config.yaml
num_hidden_layers: 9
hidden_size: 192
num_attention_heads: 9
num_key_value_heads: 9
head_dim: 32
intermediate_size: 512
vocab_size: 8192
hidden_act: "swiglu"
norm: "rmsnorm"
norm_place: "pre"
norm_eps: 1e-05
positions: "learned"
qk_norm: false
attn_scale: 0.177
bias: "none"
tie_word_embeddings: false
parallel_block: false
extras: ["capped logits"]
init: "normal"
init_std_qkv: 0.0589
init_std_o: 0.0
init_std_up: 0.0589
init_std_down: 0.0
optimizer: "muon_variant"
learning_rate: 0.0012
lr_mult_o: 2.0
beta1: 0.9
lr_head: 0.002
max_grad_norm: 2.0
warmup_steps: 200
schedule: "wsd"
decay_fraction: 0.761
decay_shape: "linear"
final_lr_fraction: 0.0
batch_tokens: 8192
max_seq_len: 512
doc_mask: false
train_tokens: 122400000
max_steps: 14942
dataset: "wikipedia_en"
Each number is 500 + 25 x the weight over its row's rms, rounded and kept within 0 to 999. Layers, rows and columns count from 0. Numbers have three digits each. The size before them is the row's rms in percent of the matrix's.

# layer 3 attention output, 192x288, rms 0.149, rows 132-191, columns 0-47
100:543500503515523502491502497478507499496502478539504496518509522504518488512515492476504473467532502506498446524504440528518490544495498479478507
094:506490532457483519530504505521507490514483484516510509494508506484490483520527465515492491515507504518532491512518594555486486497455523472505435
101:476492513464491505502536504507513477530492465515481507464524506478495481506556496537504490510513503541510502547546519518498443561464521497483496
102:493469510531498485519489496529497465487507481563484504495500501491513530496493503499535504477502448497488483444490485464533500444504483489459546
090:535485494472470514479501472521511503534503511496502543491495495510492464532519481433537486508482497534455488517500464510459476502469485490488538
094:508500526509498486491502538483514493510495517499505484512507512509514503454500509528518477466493461492454476512506523506470470529509554519490508
091:481491470500504493501506520512517456499497475474532511513491524530468516528528500488488531506521522516494510452460483517483531522467507486491523
098:484494527446487526524473496475488495498487514475511494488515524490486503541500521472486497453509480458504559538564513555535515491453525492472504
112:520507497478506484484522490486452529521508527494502504487501521501503480516472477539517475509510457492488479571501515525548476516511522490494503
098:497504500529491495527514489510521499499456518487478518506515533509508520472462480512525525521486539546495475522468437485507488505503514466540494
096:505515485500507503496488497506518517489530469478514540514515513504512511525477507512494508516500465526513490468513487479484451472521499515445482
111:516483526471495479489512513492493451508490476479513516519510508470506498468478517493504492492498471494430511500540547557495487470473505496449531
102:532504508480505503513520489487505495517471474501495477485481495530503468474526491485493503469500510461525470448511519525474517487547468498482504
100:517527497488519512480520493471528517509503516522528522449498506475537508509460504483508490490463500459442483513466446487494497500502479504532580
107:501523498529527527484504516541512485493515508535512490524552498518493498475518512525503518517534544530508513543568465514503466500482548481487504
095:498492488480480494507513502524487488516465499501505507515510512511476519484529487524481479501508528503496523514550478531517510510471518521498512
107:504503497487524510505503517482514477478521489516499533504500440495544524513499502473507507510496483515503534459467492493503536493577459532473498
097:475512478514493506522518501519448503456496537477521463463496511466513531469548468531521506461484560489509557521541491530471527552483497454488497
088:520519494475530479476498553504495480513487509522547471513464483497479518508516497525515478505510502490526511528561526479478477505500471537497502
101:517493480524489551493488511511491521518511505450492461501508494477486492503529457500479499496511506505514519525518507517490496476469562482491489
094:511519521496482491478538496524535498498486495509487464508475493478510490509508477481501491484476494518501556445486477439520511481530491538475526
102:518554493462474553507508518478507476503489467541518507522521525484514498542506529503500504443496483513484451548501495531522445551490536447484486
103:501483519509495519522521489466494492499499489485498513486495502509482505501487512514489482529489417486492524470510521530512503480528505463468511
103:492512522500497503480510484483544502509512494494501492508513527513520513499537513509496470512514494481474436445483488482509483449564483492504500
103:492472514483499508499534521489536474511509475492484521481497510540480508514494514499497512501493494512529472532483500501524493558524488474558448
103:458531495479508478494505483492503490519479499491486478500470495514497538518490497473470495469512499466494524531514482549504514458466489545502537
092:517481511491494459492492513474536506474504534523528526502467470480482455478509510494502502532505510511487464484491525519514527496500545523490458
102:481521486494501447473494493504485492500500508508486481541475469449518521508502481483496541505505477494505549526483485539510480508483468549500472
094:490468515470489496492510497489503509498506498450452492530465495499565498523467505527490532509482478518517533520538458460469514527441504508505512
105:487504509465509488482511531503518489495515536490506490514496495488487472534517508498505536510522494512465545495494449487517530482496469536503494
095:505482490518486506508536525539519496511481486521544501518494511499487481540515503498492529519498540518542523491483482504490495533441509535504541
098:510498513496500455496483554508468495512516489472525479496475487514502491524531493528496517490515503548491537475488469490499477486528510539462494
093:490522489503488479522503509528458453514458503514499493552513487498521532501486526494504475505472508481492515484505490535474534513499457462445545
093:512507487467506474506494490479513485478526548484498523484524504501438520502504511489478536476493482513509468462498482477456520484479500498517508
094:484498529470476490509473530519489497494468498483484505487527496491496513513483492520470485494504499449502494469489513493456455487562485515497467
087:530476506492486463518508513513486480500453504482506479523519480482493507464526492518477485499522487494514462460519522538468528506470500467472462
092:506509494502477500491490515494527498476509497485487488488478512485478491479490489566494485497476503483465450512441481534507504520526520514486497
099:512507512521461549525497515486481519470477489521484528468482502535512513506503521532503473510510529480555512532473464507515444518490518506531490
105:497495502488495476515530459500501508498529501517493487501457472483486515516468514512530514537483505475476551547442455492551492515534505530485490
106:515513536491519488524508477500490524530498496480475482504468475452492576507512510485535503493517506515515519523522539472457496494540465572476477
115:479485475501487517511476507495507461492499504504478480477497512508519520516484526483509495494504523506475466516505499459469490516516506513458515
112:501545473502453505531510510536463505540488503532503498528498494521488481505489532494511511516531538519488513540525465496510455505468504454442495
099:517526508530489518506493528545508528503525483520493472480464483473489500529529489520535464516473518511530540540487458470531475488488507496472507
104:515494469512462508533487521487487486505494479494522498502513509506498496468524522511470481547524491497557508519560559536460509526475506493473507
096:498467501501475502486489513537492497481490450543491533485482492460482502475488465488505462498551552515504480486513525524462543530485453493488494
095:496492509529494510490519532507485504471554509511500491496485459488511503511493505478499481479503510449534499516478515514458554519496470527533485
092:479511521511487487511497473491480497466482450532477530514521501497474546510518525508523504536487511509451490505473511498504557541512511535509487
118:534499522528464505479519516493496487491483501506507494502501499518498467496522464490514536487465455482504438486526462509467487480508540384521516
098:492491495489504497534476525494479492511494538478533519460484503503520519519485494544517497500487489488527526508531452497507506492500510468510501
105:496501516490506476525478504534498515507509480531519507508503502508533512495476487506529483520493529462525538465438553502538504509487425522519448
100:499510499528535508500506483503495511499474498521465457495541495519470494494494521500451513524507505489499473542500520490524474529488478516519502
107:476502474502492496502535485476496473502492435490501498519529495501511493507505513498517504485520487500462474493474560549528537481467466524475482
087:502479530491507500516509481495476491489487537473511494520478575507515497516484477454475460490501562492494500523507484564498494463515506489486472
101:475510497501475485515506521502508458508493520529499534526512482461464552499509495514490495484512522472539472502517570531426496454502449505466457
099:482536519509510495514525526486498516472499485483481508537518511483511528505459505473462502501489484479533538485521493496570505466480504522533483
107:504500495482523505521500517512500496505473473501486518508493463488465509469500492504483488524500468478479455476479475474499521468530452488537505
088:529507518523482501500506478512502529487494495509515447493477499485500483496480494495471492489494483525515525538465427502519511497463501511518520
110:482478488469480489486485514516463493505514486479515463468479510506525497518498507510495501477477554503506519501492542514458531507487425548465489
104:528469468497517471481537505550494518475500498469488501484487498467513491514504495482507492507491510490487424480488532490427478457491466481477501
101:454464474497547512484474512491554480487492503454513485486469498521505533498468521496506489506508474523509542502544511455516483498456480549459518